Part of a small language model's weights.
Architecture: rotary positions, no biases in attention or MLP, untied embeddings, normalized queries and keys, some layers without attention, local attention windows, paired heads, shifted keys, exclusive self-attention, normalized values, hashed n-gram embeddings, a smear gate, an embedding shortcut, skips across layers, capped logits.
Training: a variant of Adam for these matrices, 704M tokens, 10738 steps.
Each number is 128 + 32 x the weight over its row's rms, rounded and kept within 0 to 255. Layers, rows and columns count from 0. The size above them is the row's rms in percent of the matrix's.

# layer 7 MLP down (transposed), 1152x384, rms 0.0996, rows 422-490, columns 48-95
size [107 100  98  96 100  98 102 101 103  99  99 103 103 100 102  94  97  97 101 102 110 105  96 106 103  99  99 102 101  95  97 107 103  97 101 103  98 101 103 104  99  98 101 102  97 104 100 102  97 105 109 104 102  98 100 102  99  99 100  96 105 102  99 100 102  94 110  98  98]
[[121 120 114 104 150 139 138 165  53 108 167 148 123 116 169 132  95 131  99 100 169  55 126 160 159 127 137 142  70  33 150  70 110 132  66 114 147 128  92 140 146  85 161 128 116 131 129 102]
 [106  77 160 151 106 152 101  79  99 140 165  92 118 123 114 110 133 118 146 146 138 140  73 118 142 157 152  78 116  66 127 110  90 140  50 119 128 102  47 157 135  92  98 122 137 125 150 164]
 [135 154 162  92 134 126 132 136  83 133 128  86  97 151  84 145 178 124 184 112 159 147 199 138 114 142  64 133 102 119 190 136 154  86 126 104 160 117 168 156  99 103 137 215 151 127 130 112]
 [ 81 115 105  80 105  76 137 137 117 132 113 155 122 147  85  94  60 120  66 117 141 169 158  94 150 114  70 106  99 104  74 116 141 140 151 168 108 154 150 132 129 103  85  91 118 125  84 118]
 [101 179 125 155 122 130  83 154 142 113  75 108 152 116 101 146 184 213 124 129 134  56 124 118 129 119  84 114 101  95 115  91 147 100 187  88  70 118 159 107 105 105  65  83 138 124 104 126]
 [ 70 126 167 192 115 132 100 105 193 118  79 115 117 144  82  98  99 160  94 155  99 152 133 100 136 150 202  88 107 152  86 121 136 132  92  65 136  83  98 139  86 162 128  78  60 177 145 133]
 [155 162 133 114 143  68 145 105 153 118 122 105 157 145 179 122 124 134 158 129 121  83  94 105 144 120 119 103 170 105 143 131 199 164 106 121 115 112 201 166  82 157 130 129 147 137 127 117]
 [ 50 126 121 185 137  93 144 174 125 122 136  68 120 161  85 153 184 131 128 156 129 176 131  60 123 142 129 109 112 130 118 189 123 146 153 100 196 113 116 114  92 175 118 116 182 128 131 108]
 [169 144 159  96 197 161 119 121 164 124 166 107  97  82 170 127  92 183 114 173 134 104 131 112  90 161  82 136 153  70 104  81 127 127 173 132  76  98 156 175  94 133 122 108 139 150 162 148]
 [110 110 165 113 100 197 166 155 113  99  83 132 169  85 157 109  85  94 100 126 128 145  80 187 134 143 138 103 105 135  68  95 147 123  85 126 155  71 164 157 125 124 109 122  92 154 106 126]
 [203 129 118 182 141 158 101 135 115 118 202 165 140 126 139  92 119 152 153 143 115  77 159 126 157 110 100 160 101 182 144 118 161 152 172 132 158  42 120 139 138 109 138 179 104 188 148  84]
 [168 176 123 101 154  50 185 101 141 171 131 124 151 127 128 141 144  43 141  83 135 157 132 172 134 118 106  95 124 170 117 151 162 105 165 110 115  56 127 156 104 131 156 145 121 112 128 146]
 [152 136 146 135  91 100 139  87 172 150 144 161 148 155  85 100 129 165  89  74 154 107  76 138  91 123 134  97 108 102 195 200 142 112 140 106 121 140 116  89  91 103 153 141 176 113 146 121]
 [125  78 167 137 133 134 117 134 113 100 123 128 139  91 172 135 152 151 184 134 100 155 120 119  96  60  89 117  94 190 122 150 124 171 111 162 160 120  97 152 127  77 100  96 118  99  88 102]
 [110 142  80 142  93 146 101 125 120 182 127 129 126  89 113 104 179 128  84 132  37 156 150 138 110 102 140 115 111 121 129 157 138 154 110 152 218  91 159 189 101 168 125 133 158 144 151 135]
 [ 83 100 138 162 144 134 214 142 146 104  96 110 168 134 121 140 135 153 124 179 104 130 144 166 160 146 118  93 120 135 138 149 150 140 153 116 123 147 149 157 114 145 174 166 112 136 172 109]
 [128 162 121 167 100 139 133  54 121 115  36 189 120 101 157 117 117  97  94 173 111 126 187 141 156 107 101 152 117 120 161 137 115  73 117 106 161  86  96 206 143  94 123 112 130 111  90 151]
 [136 126 130 116 142 185 108  92 218 133 123 147 128 132 147 127 212 109 104 134 111  78 141  90 130 156 128 142 102 150  82 114 125  49 194 106  90 111  40 110 124 138 108 163 178 184  93 146]
 [214 105 168 152 155 154 112  97 112 112 112 120 129 118 170 159 124 156  96 130 140 154 145 130  89 115 140  74  66 187  82 139 103  85 108 109  43 153 145  87 167 134 182 190 145  64 148 107]
 [ 94 102  95 131 161 112 127 110 114 105 126 199  71  84  96 145 103 144  88  86 155 111 104 149 104 131  65  88 127 115 136 110  95 104 142 125 118 194 194 114 128  68 141 176 122  91 150 154]
 [177  97 142 147 190 147 127  67 137 136 144 103 168 155 157 158 109 164 142 148  98 159 140 138 128 159 131 109  47 145 137 123 174 106 149 132 131 132 136 146 107 139 102 142 120 192 128 111]
 [168 154 147 104 137  87 108 118 133  86 135 122 143 176  70 104 169 136 125 167  61 138 104 118 172 129 144  82 102 110 163 139 131 150 119 165 121 101  92 108  98 153 118 193 148 145 131 171]
 [ 97 136 167 129  88 188  93 112 123 106 116 154 130  66 195 127 153 116 141 135 145 118 124 123 149 131 115  97 154 164 148 134 100 123  80 151 147  82 108 115 110 212 151 160 116 116 147 100]
 [ 85  83  63 183 138 181 215 159 139 121 187 143 136  82 134 148  70 147 111 107 160 110 115 110 142 113  55 127  98 122  88 131 124 121 126 127 112  91 122 196  99  85 175 213 144  61 217 107]
 [123 131 144 118 238 112 145 104 148 107  35  71 117  84  90 116 132 136 170 113 165 109 113 128 160 100 115 146 120 149  96 158 154 133 165 125  83 208 149 164 116 123 174 129 175 155 136 118]
 [ 85 125  86 135  88 117 118 117 119 157  95 142 160  72  96  96 167  92 141 124  97  81 100 140  79 190 123 103  72  68  98 112  85  96 127  96 177 144 148 128 107 121 127 142 104 209  64 185]
 [116 111 111 122  65 178 124 139  97  87 128 120 156 102  83 128 167  68 162  80 122 149 121 129 143 138 161  99 214 119  56 146 133 139 125 107 152 104 129  84 128 107  81 150  83 151 143 184]
 [126 103  88  87 152 189  94  97  16 118 157 123 111 160  68 110 161 125 161  97  91 131 112 113 107 134 146 137 106 219 153 125 166 121 119 158  75 130 146 160 122 121 102  83  80  96 114 154]
 [179 134 186 108 180 179 145 169 138 121  87 172 108 190 118 140 141 146 108 167  52 107 135  98  59 134 120 119 123  64  94 145  89 116 110 103 152 148 109 112  94 197 117 127 129  90 162 104]
 [ 76  85 162 151 112 109 111  82 138  83 174 125 131 129 103 100 107  67  84 104 112 184 126 134 162 130 180 176 145 141 145 125 135  94 123 136  82 140 132 107 169 139  86 112 179 130 140  58]
 [135  85  89 202  66 141 140 146 146  74  95 185 124 126 129 119 157 107  95 151  75 153  45 121  65 123 149 144 128 113 163 160  68 114  74 137 129 157  99 154 136 118 128 138 167  71 105 156]
 [ 94 151  92  83 164 138  78 162  66 127 160 148 141 123 104  71 170 106 183  52 157  86 115 112 107 114 149 147 132 149 133 121  72 144 191 131  70 122 103 118 109 122 130 119 196  71 107  66]
 [ 95 156 124  89 105 141 156  70 147 120  79 104  98 104  81 176 171  99 122 159 119 163 125  94 129 149 161 114 122 130  87 138 120 129 128  82 104 170 143 156  68  91 160 101 129 151 141 105]
 [102 124 133  93  96 191 173 152 148  93 142 161  80 137  98 158 221 126 137 121 140  68 103 121 129  96 136 100 165 196  81 117 124 112 183 156 115 134 149  88 119 155  99 107 112 144 126 125]
 [138 122  97 131 119 118  96 153 147 158 126 119 136  28 195 144 104  87 103 161 109  91 130 107 130 158 152 178  98 130 134  86 158 129  93 164 146  57 125 127  84 124 133 156 168 211 163 181]
 [ 91  97  98 102 135 167 150 111  78 143 129 118 128 164 143 141 124 153 192 144  60  94 104 131 173 157 145 140  98 111 127 174 139 168 126 157 102 138 173 136 127 203 144  59 173 129 142 160]
 [ 79 145 176 105  82 126 172 169  47 174 112  95  72 150  70 143 159 144  82 125 158 112  85 162  87 104 120 138 158 162 129  87  75 121 144 100 144 145  60 143 158 133 188 109 174 129 119 160]
 [121 122 147 148  85 143 142 125  89 111 180  89 167 112 116 184  93 102 148 116 179 128 136  80 173 123  52 122 110 151  69 134  97 125 124  99 104 122 117 148 119 144 112  93 162 154 133 110]
 [164  96 133 154 155 169  72 161  97 156 110 142 175 123 114 125  99 111 154 103 157 108 119  65 191 110 166  91 156 131 141  78 143 107 133  96 136 117  98 128  97 124 118 128 148 128 151 110]
 [144  95 137 128 122 122 139 149 134 140 128 133 191 126 152 112  87 114 176 144 127 127  75 118 109 142 169 118 100 140 112  84 175 172  97 160 181 190  65 152 125 150  95 117  99  74 164 135]
 [ 97 140 127  60 184 146 141 194 160 155 113 114 117 130 161 136 115 158  77 102 141  80 111 117  66 153 133  99 135 138 173 186 130 143 110  73  90  79 133 124 159 115  68 118  93 159 139 131]
 [170 140 148 154 151 139 132 134  84 154 107 133 192 128 188  83  80 145 110 104 121 200 164  49 163 118 126 179 145 113  75 101 114 175 119  86 139 120 153 131 168 163 181 105 152 150 154  83]
 [121  68 146 110 127 144  86 153 180 181 137 105 164  59 122  97  75 150 106 147 108 118 134 114 148 113 132  60 124 182 117 137  81 116 103  79  73 114 100 148  91 145 178  76 119 155 121 129]
 [107 183 136 124 168 107 105  92 102 136  76 144 197 100  66 127  55  75 191 183 146 105 141 149 130 137 181  82 136 140 147 120 147  42 151 110 160 108 129 127  95 121 114 137 139  88 113 102]
 [111 143 123 155 145 140 129  79 145 147 189 112  93 170 135 140 142 142  77  94 140 117 153 141 107 162  91  95  80 115 119 131 151 122  82 121  75 106 145  75  96 130 182  84 102 135 168  87]
 [164 124 180  98 145 142 130  84 134 193  84 174  98 113 157 139  74 119 156 122 119 192 123 140 164  79 158 108 163 196 149 157 104 114 141 105 165 124 111 105 200 213 119 125 127 133 106 138]
 [ 89 160 134 143  95 143  87  71 126  73 123 131  19 126 141 123  81 153 104 159 124 117 106 128 136 144  38 129 109 204 138 120 143  94 140 181 119  93 126 111 135 160 126 133 151 103  79  99]
 [131 159 121 151 156 113 119 124 112 129 124 148  90  84  97 138 125 154  97 119 154 150  58 143 165 104 121  99 100 101 124 181 135 114 184 131 138 100 131 125 147 132 147 103 121 156 179 146]
 [119 135 120 154 106  95 169 158 143 127 163 129 150 117 147  96 133  94 134 128  82  90  95  83 178  79 146  70 134 107 104 104  77 188 141 152  68 118 163 140 158 124  51 117 186 185 144 120]
 [146 115 117 124 101 120 162 133 147 106 107 143 173 151 213 100 133  75 100 101 160 123 110 174 148  76 114 111 107  62 103 131 107 107  51 100  95 159  99 176 137  96 118 118  90 116 119 169]
 [124 175 109 131 132 143  80 131 140 134 126  94 177  39 180  95  91 169 140 120 161 140  91 162 122 137 124 117 134 122 103 207 124  94  51  99 125 136  73 112 103 141 114  99  74 127  67 150]
 [130 151 109 122 153 145 123 172 142 113 174 210 157 157 160 114 136 118 115 157 131  54 153  62 153  91 104 120 119 112 191 167 171 150  92 161 103 130 114 167 146  84  79 117 112 140 146 117]
 [ 81 149 103 122 100 152 114 139 139 156 134 118 172 121  65 162 125  73 132 105  76 126 140 120 113 153  90 144  76 102  91 125 139 111 186 119 191 134 111 131 132 128 168 119  81 144 166 138]
 [ 87  79 130  58 137 100 157 174 135 122 156 194 106 163 124 151 195 160  83 151 136 189  89 164 245 125 135 152 135 112 137 146 181  76 135  95 139 189  62 132 141 117  90 104 110 168 139 146]
 [145 107 171 173 121 107 162  79 105 131 108 120 135 177 130 107 107  91 157 193  84 157  94 115 124 111 146 105 122 153 143 129 137  90 137  73 137 148  91  96 169 135 130 146 185 113 136 109]
 [135  63 128 171 181  80  87  94 130 118 125  91  95 153  87 181 133 135 162  62 136 100 111  94 188 141  77  75 168 134 186 129 132 103 114 163 182  58 139  82 157 174 140 152 133 138 147 138]
 [116 160 128 121  91 112 154 116 123  74 141 115 146 130 133 155 102 104  96  82  93  79 156 147 125  89 122  72 145 104 126 165 137 160 154 172 116 111 140  87 111 100 158 123 115 143 118  78]
 [107 169  38 134  75  88 169 121 145 104 114 167 202 100  91 184 168  89 123 159 131 130  89 119 183  91 155 116  94 137 112 163  96 155 150 120 143 141 161 113 160  95 167 131  46 140 118 137]
 [148  94 127 132 132 111 101 123  83 150 171 110 151 150 146  94 155 158 138 183 152 127 120 193  98 113 124 102 125  77 154 107 154  93 144 166 120 153 196 166 116 154  94  93 148 150 109 164]
 [136 111 145 102 123 143 113 128 218 121 131 118 147 158 158 143 192 115  67 109 107  89 172 144 123 160 125 139 105 112  96 122 108  78 126 155 139 121 111 145  55 145 121 147 100 103 119 101]
 [146 133  87  97 131 168 130 155 142 122 131 138 143 149 128 109  70 147 122 112  66 116 106 165 135 175 104 150 196 125  71  98 159 139 105 103 102 148 149 142 132 166 102 166  53 101 121 137]
 [137  67 121 135  95 134  87 108 133 153  83  96 155 165 122 120 120  96 149 164  68 121 127 112 131  97 169 130  98 104 104  89 145 108 129 119 175 100 128 104 118  93 140 115 156 120 126  91]
 [147 148 133 136 105  90  51 114 127  92 143  88  66  95 160 144  99 171 118 100 102 144 133 102 167 142 150 105  84 124 134 118 148 125  87 126 140  84  94 158 146 101 115 152 173 101 150 174]
 [ 93 169 117 143 138  89 105 143  92 104 139 102  94  93 110 131 173 124 201 126 161 159 192 148 110  53 118 138 157 120 193  52 122 108  73 102 145 121 154 192 163 135  63  95 112  87 141 186]
 [135 134 161 113 155 105 135  77 141  28 100 172 150 135  71  94  55 138 139 108 119 164 127  85  98 131 122 171  98 127 124 123 158 131 129 111 173 101 170 155 117 149 125 114 150 127 115  92]
 [167 158 137 126 125  98  96 106 139 159  95 140 117  86 105 100 127 151 165 131  98 139 179 183 119 123  87 118 146 111 131 150 131 151 153  78 174  87  73 120 178  68 124 169 107 149 146 150]
 [142 116 112 136 168 143 171 116 188 118 141 130 102 122 140 106 143 106 121 108 143  99 139 119 123 151 145 104  78 176 139 155 182 123 108 188  96 106 108 155 152 110 130  74 126 195 119 143]
 [125 140  57  50 167 149  83 118 102 116  81 176  83 119 144 157 178 103 147 103  91 178 172 122 177 145 160 118 111  87 221 135 146  89 120 162 139  96 133  96 124  82 130 100 156  85 142 116]
 [134 195  98 142 162 133 101  48 107 154  99  88 119  90 152 149  96 138  80 122 146 123 166  98 106  90 170 105  67 166 142 138 178 138 152 109 130 199 147 108 144 147 172 134 167 117 155 153]]
# layer 7 MLP up, 1152x384, rms 0.114, rows 423-491, columns 48-95
size [102  98  97 101 101 104 102 104  97  97 104 103 104 104  94  95  95 100 100 113 106  97 105 102 100 100 103 103  94  94 108 105  96 100 105 100 103 101 104 101  94 102 103  98 105 102 102  94 105 114 102 104  99 101 106 100  97  97  86 102 105  97 102 101  94 112  99 103  96]
[[219 172 154 122 183 145 147 120 115  97 150 112  84 165 121 146 102  74 134 108 173 104 144 123 171  61 136 152 106 181 104 138 113 111 142 104 143 131  86 132 132 122 123  94  76 165 165 120]
 [118  93 138  52  86 111 167  94 139 167 126 118 147 102 123  80 141 152 153 150 126  78 115 168 145 139 134  58 144 114 108  98 127 165 184  73 128  79 109 191 125 100  98 139  48  89 125  86]
 [165  99 189 114 224 162 154 155 143  91 107 113 112  67 114  65 128 139 126 154 179 114 100 158 132 123 146  60  90 163 162 161  82 168  69 125 100 128  29  86 149 155 105  91 132 119 159 101]
 [112 131 123  63 184 150 146 106 160  98 143 108 141 132 148 132 159 123  96 171 122 105 146 108 164 104 175 155 149 129 154  90 135 156 147 106 121  79 115 132 150 161 139 129  92 131 176 149]
 [184 145 174 124 112  97 239 140 151 101 150  75 147 153  68 118 220  77 151  90 158 108 158 121 144 138 135 159 132 124 178 166 144 102 119  91 111 111 123 148 154 185 137 161  52 130 131 124]
 [ 98 142 128 137 133 118 103 109 142 109 176 174 184 111 179 107 153 111 133 156 191  96 159 141 106  99 190 165 143 143 105 157 207 157 149 107  95 107 142 128 189  94 118 145 152 141 200  96]
 [141 121 166 168 135 105 121 101 154  75 143  83 217 110 139  89 171 146 131  74 130 122 130 140 121 145 152 114 178 158  87  96 140 138 127 103  90 103  91 109 149 112  97 164 153  92 151  69]
 [144  95 108  96  84 103 131 136 107 102 134 103 168  82 121  86 113 168  95  98 114 160 137 186 118 112 133 179  86 105 142 128  96  79 112 115 193 126  98 127 111 154  88 153  96 127 123 119]
 [162  73 171 175 116  75 143 140 134 101 121  50  91 113  99 144 153  95 125 166 114 122 133 101  94 125 156 152 178 115 153  79 110 167 105  63 121 170 146 106 160 158 158 112 145 166 134 173]
 [141 150 103 147 121 127 157 124 155  97 157 136  82 132 130  89 185 102 120  79 106 100 155 105 100  94 106 174 106 166  95 129 115 164 155 124 164 125 106 162 180 103  59  98  93 119 108 114]
 [147 130 122 119  72  81 129 105 154  95 145 163  92 168  63 105 167 130 154 163 182  83 132 132 121  80 151 104 149  83 182 150 167 178 120 190 113  73 150 143 152 145 106 157 133 118 142 133]
 [126 163 110 145 205 182  94 180 177 104 119 126 123 123 156 108 189 157 133 150 176 130 135  93 130 100 160  87  74  86 129 125 135 144 134 100  98 110 115 157 128 195 137 143 142 129 180  98]
 [ 87 115 195 133 112  90 132  97 149 135 112 126  90 154 148 158 134 105 122 183 167 124 155 139 167  84 112  76 147 128 169 148 187 121 156 120 137 157 105 120 143 119  76 145 127  85 112 108]
 [165 122 162  85  89 102 142  92 138 147 136 169  96 152 135  70 127 158 104 165 104 135 132 147 141  95 189 137  92 171 108 100 108 178 187 168 133 110 110 101 146 104 151 120 145 112 180 145]
 [158 170 120  89 113  69 136  74  98 160 125 122 113  93  98 104 116 133  74  98 168 135 150 138 149 149 120 145 114 167 134 149 128 179 141 130 204  66  73  97 143 121 148  78 146 109 121 176]
 [184 158 129  78 162 163 181 143 149 109 134 144  66 106 181  89  91  80 118 144 153 119 217 163 153 107 159 162 144 140  72 169 147 183 148  88 184  78 122 173 176  99 101  82 113 110 130  67]
 [149 122 102 127 186 116 119 156 113  76 110  96 149 166 144 139  81 103 129  88  87 104 145 179 138 153 115 115  89  63 106 136 161 113 181 104 135 114 190 117 120 162  93 124 139 122 131 131]
 [143  91  81 120 124 132 162  56  95 107 164  99 149 148 143  95 142  84  93 196  97 143 102  72 132  94  96 103 103 148 118  99 139 122 111 122 117 163 108 131 164  88  79 141 108  97  96 177]
 [141  82 152 134 190 109 131  95 116  85 106 136 119 110 124 160 142  84  91 117  92 128 114 172 104 111 140  87 141 127 196  77 110 112 120 135 149 130 136 129 199 110 125 106  85 119 170 152]
 [139 117 132  94 139  85 107 149  96 161 140 164  80 119 128 105 130 112 149 112 177 146 127 201  88 143  82 127 158 153 104 131 125 145 138 156 172  99 137 152 151 129  60 173  98 119 107 146]
 [138  89 110  89 137 164 122 188 122 145 155 153 162 160 122 115 172 139  97 130  93 123 195 157 122 165 112 164  67 111 124 137 166 163 142 158 183  93 156 176  93 105 148  52 166 122  87  91]
 [175 184 170 155 145  82 101 115 170 136 184 166  70 151 164 126 137 100 161 148  84 155 139 115 172 102 125  75  73 142  72  94 150  96 160 118 125  57 121 115 152 128  98 140 118 141 184 118]
 [138 158  57 177 179  58 135 174 143 124 150 163 142 160 105 127 125  97 125 138 122 170 209  74  57 114  89 153 130 141 105  69 172 120 121 154 170  83 142 160 151 176 111 156 121 134 183 130]
 [163 130 157 140 129 128 139  96 125 106 101 134 141 178  71 163 180  41 110  98 151 150  87 165 142 105 100 133 165 129 143  88 142 180 190 148 109 183 133 201 120  93  92  78 140  73 104 127]
 [144 118 125  83 151 191 110 138  30  58 106  95 136 133 105 130 103 178 138 129 140 123 151 196 208 168 148 142 121 161 129  95 141  81 188 164 144 173 113  82 128 149 183 151 198 128 135 139]
 [ 98 110 112 113 188 121 158 139 135  93 144 141 100 172 164  43 120  82 127 121  54 141 143 125  94 150  89 136 146  96 122 138 144 183  97 104  68  90 128 166 115 141 113 150 109 124 125 115]
 [ 79 160  72 143 126 129  69 152  76 157 158 122 125 125 117 122 134 111  91 172 117 130 221  99  95 153  96 192  98 149 112 143 158 161 129 136 111  89  92 115 135 161 108  73  79 131 179  63]
 [137 127 123 101 123 145 135 150  84 108  93 150 107 102 116 148 161 113 112 142 209  97  95 198 102 112 122 154 131 103 107 136  76 134 137 111 115 134 135 130 168 127 114  99 127  95  95 150]
 [190 190 162  97  99 139 170  92 129 165 111 122 153 109 112 158 115 132  72 112 182  81 116 119 142 136 113 112 116 144 108 155 118 126  87 122 150 178 123 131 201 147 123 115  96 113 142  87]
 [127 117 180 114 117 128 148 173 113 135 125 166 152 108 130 143 180 102 153 139  88 169  90  96 116 122 146 145 152  91 167 135 114  79 178 134  79  93  94  92 160 107 158 128 107  96 155 134]
 [121 149 122 175 117  90 147 151 140 165 184 132 111 114 129 163 137  91  93 107 131 112 115 117 126 153 200 132 110 145 116 136 199 172 152 137  80 107  96  86 161 116 112 155 102  64 162 151]
 [191 143 153 144 110  96  82 182 135  68 184 109 135 197 187 199 132 125 176 137 146 139 101 163 115 128  97 182 174 141 176 139 205  83 162  93 119 145 110 118 116 180 181 143 111 125 135 101]
 [189 170 146 199 190 118 124 111 139  81 165 107 173 192 157 124 164 119 134 174 123 122 113 124 210  94 134 119 153 149 114 165  73 117  83 146 123 156  98 125 157 141 110  63 142  67 123  87]
 [156 161 120 146 125  25 160  92 184 108 132 104 106 116 132  91 168 105  95 139  92 129 118 129 106 189 133 104 100 155 149 123 104 202 135  98 189 133 113 122 171  90 155 112  84 168 126 154]
 [121  92  66 129 124 145 151 154 125  84 140 134 132 192 157  74 125 106 132 142 196 104 132  94  95 141 152 146 152  80 149  99 117 146 112  81 136 122  13 168 145 128 136 146  95 148 143 158]
 [121 129 149  90 112 111  80 129 148  87 120 128  69 119 159 130 157 115 113  94 153  58 144 169  89  93  73 101 143  83 115 140 106  75 185 131 168  74 128  98 143 148  96 151 103  56 190 109]
 [176 166 138 125 106 121 213 113 112  80 193 124 109 139 188  85 121 134 109 180 146 142 136  88 129  66 154 100 164 114 127 137 154 171 105 121 134 124 169 138 114 146 130 100 169 149 129 126]
 [175 113 166 114 119  59 154  77 176  68 154 106  99 176 124 105 192 104 136 150  90  71 116 136 148 117 152  40 162 104 160 140 158 169 142 165 144 195 163  87 125 140 110 172 106  81 161  90]
 [ 97 104 144 114 155 129 121 183 147 171 123 133 107 110 147  56 158 106 101 135 158 146 151 162 141  95 193 120 168  66 165 127 148 148 132  96 165  95 136 119 120 183 147 175 101 148 176 117]
 [158 103 131  96  87 145 147 131 174 145 117 127 133 104 163 108 125 121 103 177 116 113 107 134 119 172 164 129  83  95 166 109  98 165  92  97 111 105 116 140  97 189 104 114 123 132 124  55]
 [123 153 161 137 163  44 155 157 101 135 141 134 135 108 112 130 164 116 128 158 171 127 195 122 145 112  92 140 127  76  87  79  92 122 166 105 103 106 119 168 108 124 118 124 120 106 145  78]
 [163 128 130 164 143 141 145  55 142 167 108 129 172 133 116 153 141 137 131  51 138 138 146 155 132 181 109 196  79 159  93 118 119 149 181  75 189 161  84 133 131 163 127 135  78 133 104 145]
 [122 117 153 101 154 115 123  78 169  65 131  61 157 175 125  86 133 164 130 150 160 168 193 123  70 130 105 156 137  98 137 110  96 124 128 124 165 179  92 175 126 172  98 135 148 134  81  64]
 [132 141 110 120 150 161 101 129 106 125 147 145 159  85 194 149 105 131  88 173 114 101 176 151 106 133 141 150 124 102 180 126  97 125 146  39 120 122 128  89 130 154 131 105 116  54 146 191]
 [114 163 131 152 122  96 162 103 163 137 149 173 111  79 179 127 164 182 130 141 129 127 129 105 110  64 114  75 167 139  89  95 110 164 141 128 145 157  51 158 160 126 153 124  68 165 158 108]
 [151  75 148 135 164 154 172 114 108 149 143 126 132 127 124  72 103 221 115 147 166  91 133 143 115 105 146  96 160  97 137 182 124 128  76 137 109 133 150 134 128 117 109  84 168 146 114 189]
 [143 126 153 126 173  69 102 164  93  98 144  60 160 208 173 118 183 153 101 137 118 157 200 187 130 155  75 139  98  96 114 121  91 116 127 144 170 125  76  77 115 126 173 151 130  76  96 119]
 [112 148 124 125  75 113 147 117 147 176 117  90  95 167 138 140 144 196 127  94 130  76 113 100  87  94 101 130 131 120 101 167 108 122 160 150 202  95 153 157 186 175  64 110  44 162  89 140]
 [136  96 106  97 131 133 117 133 107 171 140 116  94  79 158 139 150 188  81 118 136 206 142 110  98 112 152 118 141 122 117  84 115 169  92 136 128  72 127 125 196 103 148 135  85 125 202 135]
 [179 105 167  65 139 101 139 128  72 151 154  88 123  99 174 131 164 134 130 143 115 193 107 152  82 137 133 101  49 129 114 134 110 128 106 155 129 113 115 141 166 125 103  79  99 107 105 139]
 [132 102 142 128 129 161 182 128 153 108 127 134  89 124 159  70 188 110 161 126  68 130 153 155 122  67 142 136 100 108 165 155 117 111 128 112 106  85 144 127 215 136 107 120 130 134 120  96]
 [114 129 134 171  99 111 124 159 188 109  92 153 200 146 157 141 128 134 137  98  95 128  92 174 112 137 127 112 124  92 135  78 119 184 119 138 114  97 118 123 113  92 104 154 150 129 140 102]
 [127 166 129  68 109 125 114 132 160  70 131  83 130 155 178 100 116 134 106 101 120 112 142 159  88 131 128 143  77 125  74 147 200 110 118 130 131 113 187 145 185 168 151  83 131 120 160 129]
 [165  47 128 198 135 122 126 182 100 121 117 100 159 113 136 133  77 108 144 185 112 122 105 144 139 100 156 119 149 114 174 123 144  96 126 101 104 105 109 127 150 131 163 100 175 100 163  87]
 [118 128 158 142 153 151 124  68 141 134 126  44 132 111 141 132 125 149 165 114 172 153 139  95  97  99  89 100 125 114 136  79 131 114 133 154 145  59 151 143 137 148  82 128 154  69 161 128]
 [ 78 174 160 120 161 163 182  47 144 149  88 145 138 171 126 172 139  65 118 125 122 159 108 110 139 130 114 111 106 126 125  70 175 172 181  76 139 179 138 201 120 128 177 124 106  90 113 113]
 [163 139 172  85 122 104  97 136 135 111 149  64 131 126 129  90 125  73 130 113 127  88 132  79 105 170 118  77 139 144 143  91 147 103 129 107 152 150 148 133 122 112  56 147 136 103 143  71]
 [177 179 131 148  92 155 114 120 193 140 144 129 101 130 110 160 176 170 133 145 146 124 167 101 179  89 132 139  71 115  75 178 142 173 122 140 151 139  83 133 186 107 112 100 141  98 171 114]
 [ 80 149 140 119 124 152 132 104 154 125 133 145  99 150 154 150 168 147  17  50 112  85 175 116 119 114  46 116 133 158 130 153 116 112 138 110  86 159 123 181 107 137 103 137 122  93  63 135]
 [123 113 112  68 104 139 174 168 115 155 190  71 135 180 106 120 105 151 137 144 150 185 102 187 149 131 114 138 113 129 142 117 204  63 170 149 158 131  90 142 122 141 111  96 149 130 153 147]
 [123  88 116 113 118 105 121 186 108  74 154 108  82 136 179  54 190 108 111 149 120 179 161 170  64  98 101 166 183 136 148  57 131 133 154  80 128  95 139 137 144 132 157 140  80 181 114 105]
 [100 204 103  48 115  91  80 140  97 151 211 101 146 172 111 111 133 118 114 121 194 104 151  97 111 105 130 157 161 119  82 176  94 100 132 178 115  68 132 154 112 126 148  40 119 130 132 112]
 [108 108 194 174 126 127 105 105 163  82 123 181 158 116 180 115 137 120 133 133 103 168 132 106  68  94 112 135 158  75 186  98 139 168 131 114  92 144 114 121 102 194 107 139 125 133 155  50]
 [186 160 100 157 131 153 117 114 176 134 130 180 141 117 107  92 157  70  96 196 150  63 125 110 120 128 117  92  94 135  90 136 156 131  64 174 180 107 152 180 145 162 142 138 123 118 160 137]
 [134 155  80  93  74  97 131 162 152 136 107  82 166 183  65 111 189 100 125 147 120 103 152 138  78  86  82 180 128 124 190  94 128 165 175 162 189  80 139 113 102 186 124 137 132 148  87 159]
 [146 107 100 113 128  91 130  90  91 129 160 123 136  69 146  94 225 160 183  94 143 146 126  91 125 112 104 127 115 128 182 136 132 142  84 133 169 156 136 208 170 120 131 153 141 159 145 125]
 [141 148 147 152 189  73 127 141 188 113 122 102 118 153 166 117 125 156  80 149 177 169 100 158 143 111 183 150  98  71  89 122 153 150 153 154 113 119  97 170 189 144  73 129 101 121 121  60]
 [162 163 153  83 150  96 158 141 132 136 136 105 119 107 140 112 109 110 173 103  96 167 172 121 127  58 113 130 111  28  99 170 163 162 109 127  79  88 140  94 100 150 146 141 117 166  99  66]
 [ 88 120 149 144 125  68 141  88 137 149 135 114 162 158 144  93 135 149  89 117 133  89 171 136 165 139 141 105  95 179  97 140 108 108 137  81  96 100 134  75 120 146 124 130 166 158 120 130]]